Part of a small language model's weights: RMSNorm before each block, 365M tokens.
Each number is 128 + 32 x the weight over its row's rms, rounded and kept within 0 to 255. Layers, rows and columns count from 0. Numbers have three digits each. The size before them is the row's rms in percent of the matrix's.

# layer 5 MLP up, 768x384, rms 0.0598, rows 372-396, columns 0-191
104:149151124077134171112136168152043129105128149082108100139094126115102112096117122056180156142183136093147114166106163141158145111068202190105107123186109134134193123130169156098178118107148160090157177177092144075139125145164090135091159082172051149147179117167114099058180138126102087142140088148145143130138110136132111140132163181171117152072122184116123105151153108156155127165185086065109161096142120137122092107139115186107109134126154120151125169142148138106053115148109146128127096126164151127116090135109121128122122101107131100084103155123101165188130125107147132156
104:141098127136157115077144182091155133119113092085162126096162173113092176155069014064157165139096156117115102160073175091101153164087146077152217154138123091138150131099158055123122110143093097103113097157100121126132174094104122083152121092098124136138121126168073132128143145128124081191111149141086151077118138120143204155115082140168119098109132112145153177191134122063105122158057054140158103083098156105178125135138128071187110100122149131105103132122152132133139123129128113106150149124158115143095158126150143125133144113081138148145126119087143129157139095114136145144
103:152166126149142146070182111194122093134145106131115117144078180098095115141111126112144075083123123100125123126127151172065121089129067083124132148147106101126128150135094110103177178160152107133193124122115160097201180151131170150126159136159150120169143149119128128077078157165105131161094159119099130142189097121101128081154088162134114143111162173096138052176177120097144136171193147189135175151155120176168086065078132163072172118115123088136090137173047149142171117137158163095119120126118139137089152157104176173108144123097117104157189131076203125116168148124152119106
099:115148170120161103128106133104161125146176112127134087090149168115110130187144083176086083144104107126081128132128100066127159103196096138119159116137103089116108167110126168164107122186117108149146089107129135115161185142136095156142217161186169097181111178182131175187132173138112182135103121105116128102142087171107144168071160119042146162089171044094139158137105150141163123193105191135111189155135168104146100059133109139115139151111085154114166116104118149129189136136157150120102117125120081127079106144116098119106152119129098185100139125164096160164140211089186058172
097:163138129224114138151116098174147142116117124098048160144103136098092180174164184179075065214094064133121077119132138094120165172178130165130100154093086172118074139143076118126153124185120131147096079099110128131134148146131119155144117109117106151140151126064157153116117115163146094155111125130184056177140115135159101130082152072100123113118155147106068178109118088142151100151118088060086126129090111114148106156108153172086102109057097119120140124099127136106132063109127128108217105170160146154105124152112152153131062145121150111105137116076151143108116134122135112151
103:167158069170144063145060057126128140137161086165104149169128131104149194180148117150110118186146184153080146121196158101191128108161158162129183079126159093144101167140157152043123123137124141087103068108074173135065168078095139085144117128019091104199131148122143145146071150146103195178123144182099092079119161083162079158152164147137154100071121186117137116166166116109160169102069135080121196131106146121125126107110110098120109112172126142168157153126072118102146065095107116126095141162128133173081143135147109161081124108128084126154151198074139094138121103076112136120
103:139137158144103114134160129131138091141172093091114121119146130085143138148081120138145115173111086171199080128137139112116125175074128145130059163129049101112204116136185104084166066111096117141118114129154115167143077168163115116143131150131150100125163143180119140084185093104071096064125135123123143165153142114199130140116022104103091166145091089151203148131094143119112167124068070084100088111112159154145162125113062134100109137125095172071126124124160128079092122157162092153076086133089120138146215065097103148115172108132121179086156154139130105114132114090172158124
102:078073150098121120160143140109147109094112142098188067155163109098098135148091124135125061104114144052096179124119135113142215130155139155136122098114127090081144152166168182149069124088165111111077158156117098109084083149119129146128132127152157123129109156134093076149120096140145115135143089077122089135172157166071068153087122147158156110174141144074031149112125113225114072107098083127115109103147182122117164130173091126137179183150113173086137121143127087136105121160157122124088151154133136116054123110090144152162135147149145182144130195116086153149078175135163142145
098:150121115107123128142115140112103092095113172077162106162145112121141073140052188089157149134151103155108128137139142110176159080146206131122092140136135064157156175115126072159123147137153069101149098176089119082142140124104143140160119181073146159125129125168132109158117098152150164143107124088118120070124104099195114138096139147185131085150112141149165133149146052118116117056161112105146090126092128108119118130176111103114151075125122171056115136121153126066151135109056125124132131125147119098067143193160135096137124186049100109103135112125125062090111104136157114141
103:110189070087091137123108150117097192124117102088167082137177050131115122071157147082111152144121111134073088030117081126057131106195129116128171089180120166139102165134177126160081086095133147135110150112132085131075106090172094163055075134113096122177140117149106059131139130123176126126105136203131169128129067150149098132149165110147122138168136112071166120095145127165105189158077106139153070115155149131126196122153075133132165137136110155154177124196116146149097083125141151102160101157152139104127077110085095179121086152134107067151117119141147129129101095138106101117
094:158180160068059134182154111108159163174116079149122183118132118175158121142147116143144147131122118099104058137083103069132192122123156155120100174093089185089114147101076194174152116071137117168107115131156160096182117106118111157123086154158153120127136114148145061097149079132074124159130144113176148123113091114178110172056112183149124150109114101131121189088182126146139090162130080137114119126110168100105111140191105163105125131133151184132187127114132096140113175145081153093194163118092117169137137115122133122158130152110196160149104089098083126126106134138131118176
082:170095160093144191145132141078149069090140104109152100164186134130081159126141118120136137094183155124111113152174103193122089161123114093110077198097119077142090190110125147151129118099202141113090108195139165141096128128144104078115108121153143141171097158145148125087168115068176151172118140056166120103119184144133106043161083065167136068132100123115128172108147115148162121140144142143082117095047122121143080123166137167102126132115111135101098109114121162119123142161109162159125136142132129105069049127141106132159114103135107120182140128092117149082156088133151066128
102:104088056138143073113171172127170165126136158097109127130102146179130087128134129147208073211144098109159172156135122136117119102138140148140101138118144125140123134108103119120154131105128125112179153138142118088139140135118090097141161138110142160137117132141130126121130157132186120094139122092117178162113143087138114155106115148156147070192123168152103188092126097182148159121133150101187164105097089088113140146134133064090198095106201152075164150169191113117126124104103148164082154135125160120096104181139134092093144098158110148146121079109105118122154137119050161122
097:098153114080097177169131144135120130090087098099143129093151150124108123156130161113074107181124112073193145150097132140071120099194142165068213161100125131110114152149143113173147152097114100099130120119105210164190166138082115123168133096201153103138089086133136153109126093110093138122155107123145137125127096155114098097094145135154164088133158160127181164107111129157171179155058174152135143154157084107071111125127120108105121165108191089149117086168076132134123168156132115075156157098162127102123136127063116136121149074135151056124133166116110126143161094146147183176
103:131148095112101116161150108158140152066186101097168146143139099129049097194133125138137111112116128122129097081120092175137073162165126105165131090164062167138105148167189084119157170064061157113080171085212196124123120162163106200143114127124064089070138140133118184110156094190071159110092131178161116145132137172176127151154130080146192149107108082167153134092122107181164145088122070129118198138127130156105160154113197163105124120152106124141166151070091069142166130126111115165087109187114122108148138109164130077099130152138113191093155083129081130137118136140163109123
095:137104125149119148095140094123153151135106143115138174099110145129131159120100097193128124171138120121101114114155193122135136129141200122130075117147127094121111101155102081114106149136176185113191144202164108129065103115142133155163099149162117148108194175154150115088130116176150126175121087157113127102132167164141163141108145101186119146069188132194094097158068061135068139137118098153117083095160136096123141159240159124069111126136094158140065091171104165184094116138180128104164188141098100147153102135112084154125124124089159133145118058117142120143146119127083108169
105:107141104066146154157081143096110145107165109163145058192175157119139185140097084167133094101155126054136084096156115199150143156142169118043157152094110182114102155145122126161159129120082198128165143139164158114125127096203134101112084153176135133121130109105129160086105088151082125112101164109088090184117168098079117083106159098130112107077111097124144126137197065102167174104068164097139109154135118123144088127172105147123119125136088122160119112106127120093130118202094130083169157115139106092209076170178137097120114213194042160156157117151157138112133193147151134155
097:113111171176166128139114111172173100163141113164115179205098121148119185127133195073112138152061086061075108149159112160135135121156163132145062090070107119113145054142151229148145101155068184174152126131047122147117099184115127119115120118124130119148136169161085190116133129135076151149143118150125145168151111117117168090065067121129105094109072106112111070150139113130167141158101148114135134155196088156189154106117133157169111073145112127129121101157143116150153129141115100098116099135173202130166120075092134112118167143109118153126081104186106105121099176147108131098
101:179180118126146088130125125150127120121103135136130105150066114139122106074110116138125068151071164143174151184135104143137069172163049104139135118112067093099125126126179098140153067180085118116146101162151151118090125103095125142141194161124166131166203094109134089167145156135208071143137146135195121099145130087109139041070124095210082133141146086189135177121163202151068126129169128184090078115148109117099143139126114105107110177180182108112159120133157115123130085088139126125121140113147165105123130125189142156126100167119144111060106134093145146116101145151086085146
096:159102137105164108101089155166176158191168180135116065119138155071100106126071138141179156157073156138110095101164124122126104111162150132133138204087095127148112163100146176139165131105084118147154117173129114105106085103089116094088131146138144142128163127159125073135128188124171117129154147066151070145122155155166077188121065142160081152135112058152162123096134111136162109124130135212130081097123095131081090150064083082094125109169156126153153107115142120116089142086129154131115109111122130113070102144109114137087107105084189171110178148148143104234149099140109093169
091:139115065154081101149139191087131121077135110170093138086131132122103112129154119118143158174117132131171114148106113060139142186061157134125089135130083156155133134118114125129114116133088094068159149130110116114176087085065107113103099155165143157178150089127108058076117109134192169124210127145127117104189153126175169131100107135094056116177113193080139216144171146124129055088142142161124133109116132065127155184165059096157106131091170141122109108106109157130107127134134113136108078139137059121148131173105085105077090112120089061134112167087130150117128140179055153102
099:136128147094107100090097138165123113121122149148113146176128108133105134159127092116130163174139145152089158144135090153196140078122102137131153162131103090087117116172150148118191144125071162082141158107092105076172192105191126108165087117157165185129133161123108155106086083098133099090137112125117107119158195148118151165125115086140113117148171185147166155149112102107146169108152038193123154145142142132136115187147132146122143162151177165137085139128118137089141102123132101115163119173107136113135095119080110172048147110086112164164154082103111152077099152078201173162
105:140148115117135147113163206161126125127099043180121115111166067127154131140121130064100151134105146123157162118131081140085117190109039182155156131134127141074138170115102157138113098140111139116124154087084130111159137132126180111122147117152159176165127124166175145137098141099147163119107144120132125137105156122099191206157196179079143147164105154189177143176092176118162101124160135107132090095077102163190136079075149181103127167090175160144188074057109123144121107130161145111136157092144158146089179112081174116153095132141150141101146151094141095129156157100170139134
094:121125136144187166076140137167126124123149166133103069133177128083162075217121125130144153214157085170084133087126086144176066129129141162124085133167087159104077144138121130147142187187105148127146119206127180173118125114140072109129193078119068126171111153150140148152089176135086123125086120154102082130132092075151170136146158145115122159105153170118075118104159139173071127163102094140189118126143146159102123106181124113110127107198136093109112152127172152123152140130146059122195178093134118064147083097149109089148163124085095126135107142138158091145066137088174162144
098:106084141166141207161174154167158159130127122121110079135131149162139138149127095171040109106123047204118133074098130127136118144142114115132092106195133110118106131107100071126143154106063138176117119130197179134083108169145099087118132133079115182088122114151075172151132197134124122077158136146125117159153133102151111084125152101159151124136100159123082109145132158134182195110183096174149159173148118078136155127123184104108088119150093078169197144065127165089073121082140121141118157138107137165130069102183131114049098124080055169103132133107124120137126092140113096166
# layer 5 MLP down (transposed), 768x384, rms 0.0507, rows 372-395, columns 0-191
105:104114153220108145110165109108134147092160184083155140118138107109189164166142142198154062133138149208084094084179085088087145045113141134196130145097114139155110116120124148097164215118143105172138190137078131167102089139132172117151120123115141150111114115186145086150075088171085124121173135185104116140104112152124109071147112093145137085143138140117071144176145177051151136098161100153192096148136106113121074076133116131146087183107115096131127142114148065115109110102060116123133142137109111169054079116137139135085109132162131088152118134148140109136121165177110127158
104:096106088120167118093159152171123144103163178086136129128139154109122126140185141151117088147148177090121172117155127099170101136104138104187137114116132081128076092097101124088151148114148113138096156055105041112113160196100153183146102099078185152151158099139133128223112118145168133161157106148118172160131111160147134082102170111089115095137133177100164161150142143065087108115146137163141137092171154088176140167117121121165161108119162161152163087098138094085132103129158159124112115121128070104071145173186103125133156083111129123194127082141156089119155106129094110139
102:146149100121178162174137154126086127156172101158085144173148103154094159102116104234159128098109161103116168136066099161150105152056112137097124128156129122118170141079124165082145124057126106077129136110141094218149050034104148071191098170134148111085087176059161134135184106175100152125090105098143146132099143052112149131097138148178173084120086155193107076079119167114130145118082135104141148185161142144136078136162091139102099143131118173079116129078110134154115083136125120115136107180140206171147067082164163156117110130124107085127159147150123167112081173149131182113
098:149045132162134113124086104150163126089076142098110125159149201121150154158100124163155148141172116110148113138174124133129122088198158120155122138038117132164175155148103162110136121153124095108129117141160141080130136151087091122107143144111061114183170093124107194142159147134161106154158099110200092174104091119119166141108119154109108107165134143112083142129142122201174138117094155091122105140134091147121148105126143137081145175119120130122166113145126139158180163093081106123085130131111163135171139154108117154149096141151147094098109139211094134163085111157130047072
098:191085104090154129059103105053078066122183169102164110162120107094118138101114135136118191142118103152136146155070175131119091133183095131105141168191166093186153133091119125118158172122125177163127148146134151130077144164135196116137126149085100167104105134129114122153090087109136146111116077099123091090128095102167130081097104124136186089124145118187154138133127102132083153109173153131131034160112124088058133144145127107129078135185176123113131140202160122081135171084179078140080128085089191132163114116097139148113145148113096108133192098099142126156148109109042113040
103:140142171137082085139190112092158107197176148173114107128080165146193152113116151089082142115051136127073108094200148115088158143165133110141140131146132130072189136100099183096082168138119105125172118120155120128118167123122089166111095137168084114094076151136158141117140104130165125119149159105190118122105125133103148123200121116166144142104131109117119120141120166080096151151149105204136084092099185111195139112139098160114174150174097079097145102161160100194112162132132096074135185139145048126116095137137124153110104149122109098122104137149148138098073137165094104106
101:181104152155101113138077121116121099117159185149114144097124150146134147163172159131125095122047121191136065137132147102116083154091106148102130122199122111157123091138093042071163109141101120157099130105109128087104110178102167122138093134145097165141109147180122099137065155111118097174136149109118123176190135100152089108099103152095143135126128075129113152141137076139075095106140107117121056151127119180117219142146148155162133145118134091087129165115098146119144134087124167078097158255102201169088127151139108068123096166102122161130165108158123118101129186133126125123
101:118113157097134102168104146161114101143153180070129113103155101153181212111139090132113168049171170164189165163144122155141149100228104134115175191125149116121133097149110159113105110150106108182091126110131115115083130136110145130139121126153091098097142107131134129108140129120174153139255119123151106094140161162146071094093105130141078180116096149084157185133152161157158129173163146148093103147138130084083135100112123145123108122134103106129129074155155139126182135099086091105126118133178165105087101112151135128134118141166099093105114109114106100166127138093114090166
098:146172159141121129129110165117166168110098113127179164201100139158087087094096183115129115164145189122164102195155138129109161137172166168150107157099117207088165117088145082166199102104086096172093027142128103099151179130096064133135090121114126175095167087100165176202142130118160131139172100146123063119111119127166124146151130097123129097186084126102098105151068125151151137141110126135104115112114131112111177188153113102155146111062148117107133160136111110175172110158065098129179143140166104135188115160116157133115102130123148188172198094136120173161158146106177135170
104:172067113060093124139129095112114123120147125158170117180132135152129104085076116144139127132101133108135130143079174161119152119070129077054130148157163206112193175083092104130184146110118118082127147095167167176147116145111176074149091140163122162186131094151129091107148155088115151073127125126136096090130124095086188166152155166086106132125143094135098123118163126173107186113116149120149130099189188154103098199124154098060142131148124098131162174136140139249109138131099133087088168084087095182094083188118153108099046131144128200131143148105123107074076114084112120140
093:109162146076127151161179114132103113197137181081138111111091128150157132112172211160073077147068200130149112175059145115105148136047114180125157123108070106145158153147150138169165121220101158091136113172161114175116117116116056187128160148106124116043126122066079092150147176194111117135131146115174112137185126128079134107124160157123105137077151163088095119174136120143182094079093136117142113124124185153113095120130078125126182098166128163158138132138075147077136076161119164092115129134126171096107129090077106111137148091147157153174128112103168156071154156080112081159
082:077077128077113078068052094113126091156138194088151118071096151173132134183119114128098085154091104170128096097082146098130166087124155122146102117120132178101147098166152137116073157155092134120146098124094140145137107156091140152050122140156126104084114134118147162138081095189087110110174115184112104151109086102051150178128106155118103167086114145129111119159113124119159142088147144150133100120156127097107132136136101099098110064164099108167109110112088181136143115130109175118079096090123132190121140163118069136132154115107139117109141134146121083164171105109105178117
098:192060129114087117143183172182199138182112124119120143143115097118102153125120079083156108094177116113143097085100174148145128197124107145098106080135132148113133150113107108147147111151178164129105136209099129112142095154140120088129112103108161114149203068159115122100108102166144116119125155120080149074121115116174104136131084156107188141135116134130136147085158084122097157143114136124116135098089132097137162115166165120108066200081139115121092138161178101130150124134122128144145129099135122125130112200096135105144115158152166156199137103140136145107102089138168191141
097:152068084144175189069110106149105152148145194173114150076173165158055119068107121093137164155137131085049146122192133115118132103122079097179189098095088101075138112092119171127163147068074121115116053120158110153086211104141099179082146132133099097136145190130193161138136148141130116194150113195163102162124181103119144130147135163096159109153175171151179104192109111183113155152184064166113125142082161178136099101133169145121129157106068052171142141088148155127102152191111156118120140064156083126167072140125117110146125127139121128142114102191129139099137091149157116102
102:186122084084120122071140097159113072149137115143147133142124091105068131122134124109150155175177152094149147164167185124107120153098120077115113153132113129172204127088142131146142133108193187102067135133098173203127184132161112132153143131100143151179106127189120134112126060146185152083120025175154149131144176099170175107111100189092174118148121141138116087101035150133104157055105125183140110079118134154101191184128131121098135159121118152161190103134090190123161092144148136116123168121064136073150082171104150120146124169177192239085155131166174080145088126138189161103
095:082149133166121132057130120104187100168113141104105118181156117175124135086092108128119165156138103131170161132160142148174094155087067140141131088199113123166139099116111137160140186157094117156150128155080079131107181135109146136126114125148124079138102141154130105084112165081166127167126174078104073128195138144144156188087174154114147105094109061137135114157131149161124118107131099096163133111138138108160098089114150138096096165152227103154125167134155130077128187061165146170158128169180115161143184090074065124102203150155111077155152131088131128144151116137088115105
104:123117148149088126087146137133158119049123081146102163127162150166148118118148160127146116149096138124110171143065057145154156169102111144113135169141128158117115092150126146193136136083151144087088120082119103104152101172179147036126091158091165080115137081154155113141114081116121173140017113095084131087087100112183132126154152161130087167101105102136134133078083113138155204110148146080127100115145130134148145109167139103082155143130114156152089142168123144159115105092114157157128141074082122123142158131111129120193163086099080061095103142068125150115122053108209168117
097:129084108138112143097178156123157115119145188100107129076173118136116105155109119132113134146077072138097115102125137125131147120084091129128124100109109151097120145098180161142116096175158122086135173094139145081070152079144174144110152095144124144140069069109164080095117122092137055118168096049172159148144166156166143112104153087117211123118120195092156160083166216181132152094169147134120129141088093079122105139148130135098146091144151140191110160111095111127106174123131101112139130077140113150136125103129113181162152149134115150106192176087117160101190130134102140123
100:154116076085141111098121142171134106146167082154160150129131158177168181081107155161093147158104104155132106106081118111117114066113100124130121136140176074164135157105147163086164122148170088092110177108066175147131120137199093087134132132126075127147110195088132101131167174111113131104064120129167120161100147035164131121129113130078189113167135103194068081113053165156139152116102112099149140124089100126086135118134102175126174154117087143135118066193087152090092111124158107120093143128166189098124157116117128119123156114175115168129133065115167108117134096124130129118
098:144215164237142151122093126146146057133068101117129102149158128089145131165196143163136112130199099138126065088065125070162115146126167100097156116162135159133080125130135146102109152169066142166141153143147132114145115097117079140136096115138114150149185086143173153107098118144153177107187146087097148120047044156147164103057133140190155115098138130099117082123121087128167150080138144183142122122081168167177182109184116112134107127087107130087130147150131115139154157114150080087116064156141150183190140115126143159136143129100102104128110068191167156136113125147132119099
086:093120166171193149122045088151063153086153129166175142099139138102142118129146111120083103151122079122115145138094117187120087122151093123188136139112160151115101085105135111118125150175131134135091139173166132176167203149177112131146115129138127132131127201138144182167146133110075135146090158148135181130112077122118124121133118157100151148079160101126117078177061104144130178128146106042138098148143161174117092116156136103145123133138104091208154120095140126158154090156169161124122150125165159136152101122162126150111178172138115174095150106144121193152152147149165065150
100:122127119120155126144123141146092126088143165141079078159153141123051149106083167143116123128110118198109144158138109113087113133113173157180085155076119160046109165130107129152096129118123084112151152140106127108092154126098123107167184138093094074150064167134073131173164091152115124141043128100156148111156132126151125135129103129095144167164118213148154177129103204076111170146086172141118091191111153127178161087122199150116142167139174111145092154072137137140088131118129152138153126115145099135176088102163129143100114162079121126111122169099106082124157136166164114113
102:161170073175115190117141117135051142119089085159121188081093105127158081146142162147144127152157118122140114090142105074145146100137074180157114132126135130128091144145174153077107166141112148111124114148111149109140163148124095122176114092091104115143100130133122158162147128119157119043021136082087146142099102144117137145086126107146150123164107109147148105173049153162214113133154107101177150081060124109112121134109136139119165118104130104095132108114113132119082115124105105119177091204176083070137128083117118151076089149110048136059140107104094126125193119156145144130
093:145135152131130129138128097118153184136116184144183152169101177135089129096115132086186114103206094092078057135145069121109171126137115200139155154077126094117147134069162128108180209086146130168157157104120172112180125206114103119111093138117172099092133125126137162120124169152175091146187164092130139108117150095133114068099108105150171122166099127175121104109113129131104137114145086142086104084203109141119107093119097076084120127117075177102085096155127114125169103141181141146135187149153159156085117078117177123076110119125123113123118172157122171159115128113105051117
# layer 5 MLP gate, 768x384, rms 0.0591, rows 373-396, columns 0-191
104:111139149090152198167130122144169118140112107118127160163106129128115124118062103078149097172136144093167146171079160114096069099159102137127109198131099130140131091169167141099136181135096157113164137122138124140129165121120080132173100124132079163118179136147060157158127156133108175151055121162070105105124112089113194103156159169113064078122152141144115127130208118143099144118133103097083088136049136153118112167102150130152135147191160181099156132146074119144162113156128117136201135083138127086154098131207130117177154159077109148077061097127072186106113124117133165102
104:113110115107104148101161095135165176166144121138114154131119116028094160077134082142083168171146140119147142118112135127138094224070118171142179145104098154166073128102109192089084128120099096109139119069133207155094211129091100127102121096095125150116156182132122157129166086103119103128118160105176064099099099143122142123122149139130133130134164070069107188095181095155092125144130131080127119099089173145135165145111112121127100132108113177147153157130104083160069119135194156146127121108195098073136190099111155102093198134114135122107111082095134150132092118114096201133
092:118122203072081080159175119138066157132143149159093147090151130128120119113126146109079167086101197138087182121096135096106193137162102148118038083177155121175116111108115080146156147168203112139149126114073124132191110126144104111097161160142133142122154132101085098126137089153170174116093237151139100102113164167143101107100092105093100067148176097137142111158105165151148127132078155117070161096134134130130113134141084194144109116140164122095168121098122180148127118104130153091084112127105083148129173048109136119125115139116124122119128199076120189115125163182135147121
100:157140137061140058105091112093128179096062138105157144071098140160127165116098091119124071169122164117095144141184137156122123136140103144169132131127139135115104131158133147112158206116119188080141113078139172105160179121135121165153168082161144154118175158129041104130142071137116126094135130137122137190128119113173139099131109093119099188119152094128130138159118129133129136121153183157130112066093156089205109099118129125107136132113111125180107134069177151134136159135089109101133155128182125129111149166150148097147128115122141102160142127169156142178181130119071097178
102:151130148150166113189107141142141166115134111118162162132113168068133115136059115126125195069136039172127168111149161122125103147093150145172161130126173075162101154151157090127142143122110134122114107192138174141138177079098073092151163073153117135111140169153098125124166167144108123105096138138137152140141164155126125127084141122106117123117140119079111151155071143102081155109153177128129126138113113163107134103099155158079137082135126181147065134158133135077138152117158072109124121082082085154172175177137078141085167127112091189085133088134097135162039155113142144146
107:129150052138092101128114116160116078149123107134152115132111043076055118141118115192107099103104095093136108130161119164121133060184135087127083098118125180144113106080116150164058151147160152124133103167111114090105123106017154115108080108139159129124139134111116089120065081129177097107107104175132140152158100095179076154122115111059153159103132076119101163148121146145121184141194110138100121097143155133138144162088134080132103175143153176120129157125120150135192122109124068097135156138111132139166133116121135174127170162106093138151124137088138087138184153114153155131
106:142190156107137066197160098164156144091145074094144168116045066082127151150148131090186107100150140093099130158121088090118123085128107099155080072079123127122078130070124163105118144140155100158161104123084088101132130128109065156159069145082159069149156150159089111054124209109135202054132099127115112126137150162129113100052124143101138117136199143164124127129149146125091141082130112107168135111126139173150132106191108100130120121142146121128083142140141158078150165160114104070090166098097159086106170112143134104138176141065088175158092156137158076185072112070111143167
097:137093119148112117173153152152148149176156140129075121170089095117170130089136102142215149105121162126088129139078104124115156126103118203092120049108109126185062103095167142089125093045108079147127142190121157145132063129127137167113126136147068153112166085135096126114109179120139145104100078134122152133108118077221141136151113149124163087174175159128140204075184146130117137102104136141151126104084139104043143175127144109136108131149151111116181110104153164131051142091169176114136180108068098112135172090079105104092158168084162069111099101149107141081155119182107145108
107:090099157133104097108129136144180055153118142118130120212126178153168061124107130131144155081093104129070116121042153196149103176138055037156130138119103115161109096126108116125102144173157111153131095094149089098090114158061150169167071139168158138154117085116165121118139129148110183060141115152074139144138137104083163099094092122130142157145186126126084172108129128111107082133116154117107076075095118115143094136128169142151148148091158084141120133154213106178087142090135160160138176085138124091145116115111079142080115152149125134111196090108135150128092124127123088155
088:067125094123112100222119113087095150069099124112074135109104128180163081137159077083138139040117099164117144115102116157115069114091061108105086097092143149087126133136163110163161169121138125134124146136145113118135170092115176144105090074086164138101099152111164116102118174084147145051097150155090152158210117134141102169113172113130151211090153111134114099183212161128097163148142155126105131134097135108118110139104152089130143129128091082160109105159085143161168092152105166150168114120091109121144134102140087150096144159059094163128076127061131161132057090145133105199
074:085104124101163130133110144100115136132155160119140111093133173132079137137138122150091176105130069142143091158093058081153184087152133114097097134156174142133127130161150114153141135087110101122100156180133067109160121104088153122141154080193150185143127123090123107065075151165125136122165105226160104145106155077086134143144194117185136123112112204138204170138082109161151138076193063141102145189114106163158100084190163124103087109109070108164136084141126169166086151129130149111097108111155149211178211123127110129129164185082163148099157129130203153146162118106105113172
095:130118090145104082193134146097134150116149105088037132098123148113160135173108091130174138156078141183095096120115119094170113125094097205142101150076177117107130136156172128129100071106123058159141081183112153080182157139136100124129177108110142158145084095195073123148120160114233141101120144103134174119107168121195188148065088152099065120130123183142131169061140124211126148114140133118090175091157116105076143206159141117122105130102181156061150182110121117136161132136087163143089096151156146159111125125121131070146104112089141083096149161199159146182120157158100116071
098:113114117161092115108126215163153182154115133111081123132139075098161132207108111183168125086157132171135097054114099132119112136061057211107099171092134067149129132107112117145097137132152150108104140127113131084140082151176107128186142153162109083140074094119075144155096143106139168148102076121152130132113105101126103113076165136173051060119174160130105189088157120161145133093181145130128164135109148095104156180131091158116141175149201139113147137143185190159109167159069113115126167099109127167165165146173153081166159148092072165162112141189133060143177161117103116139
104:166079138105120115138093142124159158106174173177098171107125150168166092127108105138076150122119149079117098153087132116158168114119141136148095078134135092087063055173028116192152153161144154082086208068074175143089142092140120100120075104118168150075116152132134183124140143110125157079089099151121142141091125136101129062173172111141139172135180100145099164111129107128092163082114092124144093103097128118112128136109174137118118160092149135135092153125167100133154150130116158050113170152133129129183097136125115172107091072146138165065096119154158088111147156102148133170
095:134127136186128105084161128068186112144114105118082100153090130142086096144159119127132090172134162154138099133163100145179108145150054160136116116162083167142162126120116070176134135069126099078182075136120050120076119087150112134156123085114093141150170154090134157110183128135165118200115188073160138134177117120164166201121169155120123060123153068212165192146133074159152139092125085127198142121133164170149159114147155130176113134143161114138108206086098102169052086108211135155141180130133120156068144149092115113147161116092179063120108095125138065182094154173043132147
109:110169136133118092153203144117165092111175114119147177121127148083107137116155124101190115129099111122146153160090135094142135093111125122130158150106095125151087154114136065149094175166141123097162126073103076145127169112113075133165118148119142144182180192161062157115131116156158124158099192168071182120107118077123111119111162123149110098138178167130035140123129176210185136095129084094185161136063140130135150125153114104167152134131142167166136140112110161131128127076122170069160193094135152096077188115076083171143149174109093136152151129155071131125098135143173071066
098:134115120139137155087136079155127127130107080191108112156118143173126064153183116089103182124118184094169118101129136097167154058120131136131133096154168178157152121121159163162108185104136150131149142136145108170119152135133050121116158103129161211128105184139111124159133186132108120089058069112142163077151131197193101170119121073132106119131149156131081150098155100159109154095144111186143169130114158158133222097136221164115113098109127118123055153107128166135140082138115110133130144180186170128104127169159129111109126128169183126121125082122094106170094115136160094116
102:223102138161101159182175151134059171138136075145164169101152131096132189159133088105092092145123108184107130146119071145135146083148129083106153092118123155130079105086148158134118157130118104114120126092149107132086139103113062075121094152132105154105115210192187183142085213120185150123083160159125084157110123134147103169100167139117147106130152148133188107140048086127088135114099131142098176116144113105129115154203145141178133140146090123156136102111135152156126112153170132175140146132075178144125143114136110151114130115117083078196099136105154103126078093121122106089
099:094142141183165151066176147166148180168090175089108096116094154118121110181141114149117146131064149123056168101156110156133081145116118118214134105112121087115133077124128171139153131126111108185167122186108138127056136135101075088124131099108175142144152204127132144131122100137133070134094147152082194170126166097174110157139165130133087083163089145116148152095126120101129070164111031123116125138118138170109160115101126107090086145168118122181159129175152171156089116159146116111238133110120129095139156186083183146147108136122124162174065143117087106106129128109114099160
095:160108143191154144109075022198084120084129181117118109112140157141109142163144175139053140087152134153090131122155135131139081139199103062143081132135154134144102109175131126156158130152101115120080111114152117168180093163151067148180157132165119110151073183102169181161144130131129190103140154137129157115169088143120151163144114105122115167072197171092144059115059137132172190149149147125131103123178191168125104117177124103132144103120053132139163145104147137101142111151153098105128149122127153152136098122160115113119163139117147198101127142144178122149148131133126067166
100:076109121148153163115169094155149109126139162169142134078116157100143138156173118144129106106130166138134139131158145132136122139099146090119058123154119083178139120127139122107035171084090121124096104154114081110088146150055150137171129157088162096145123141149088041155097066093155147195100116164163140143085126161160110117138120088132165148122146110141123140097079167210116130137106171136111118107177154149059205156141133060083134135141160206077103131138159173178158145177157127104113124129118086110138134115170118145138140084124110076134124197151116157145113124113107154152
108:057126158206076132085093105179111132155170122123115151174117155119112175199116150127121055149123063155070191117081096097175100171176098126148093095142107096188075135105090170175128136150135128152129155100147031149132094192095104139173132171132151152119093091134100120139101082148133117166089157112132113112170141166146100085116103076191128092161142018106146154133177062122144087124133128137161077122148104155162129164127124145114151144127171107091121163159121126108119131122131171144048141138155119134150169145166163168200131135174105115122127125180170100145161095056071187164
090:051151152121154109112154123137159156132176163133116106067149137204187132096161085148124127059081107143147140169060138102144206114128180117128082098147133086087150111139110141154129122109067055115098064122125093161146120142111082160111118124159113115066118102149121116125120092135123177095088163141121116126111145049141148125035177170095161142205171154178126116184110064107068151176155126153163166158116109079125172168152100185098108114114161101090071154130129137089149146121152125116086092132106107136125124133124111107124128133120110117123127162178204119107127103164128088128
098:150121162145166139123154073147096101118123101187126180169117127095141168138101203126136081090144122110147116098050120155108090110136131039091152092190146187149167070146098125097140177097107101147150110105174132121115125147147098159098075117054088144106055156124115114151180096149113184111100162140122168065098151126126105098104147212143142137151122111115126130155127047120143123120132119127111156108159124175140074189097145096089078153199154151159136116126117098119112096119160057071119127107135092100131110115124087131161165153128125065104172138113107072122126172120141120114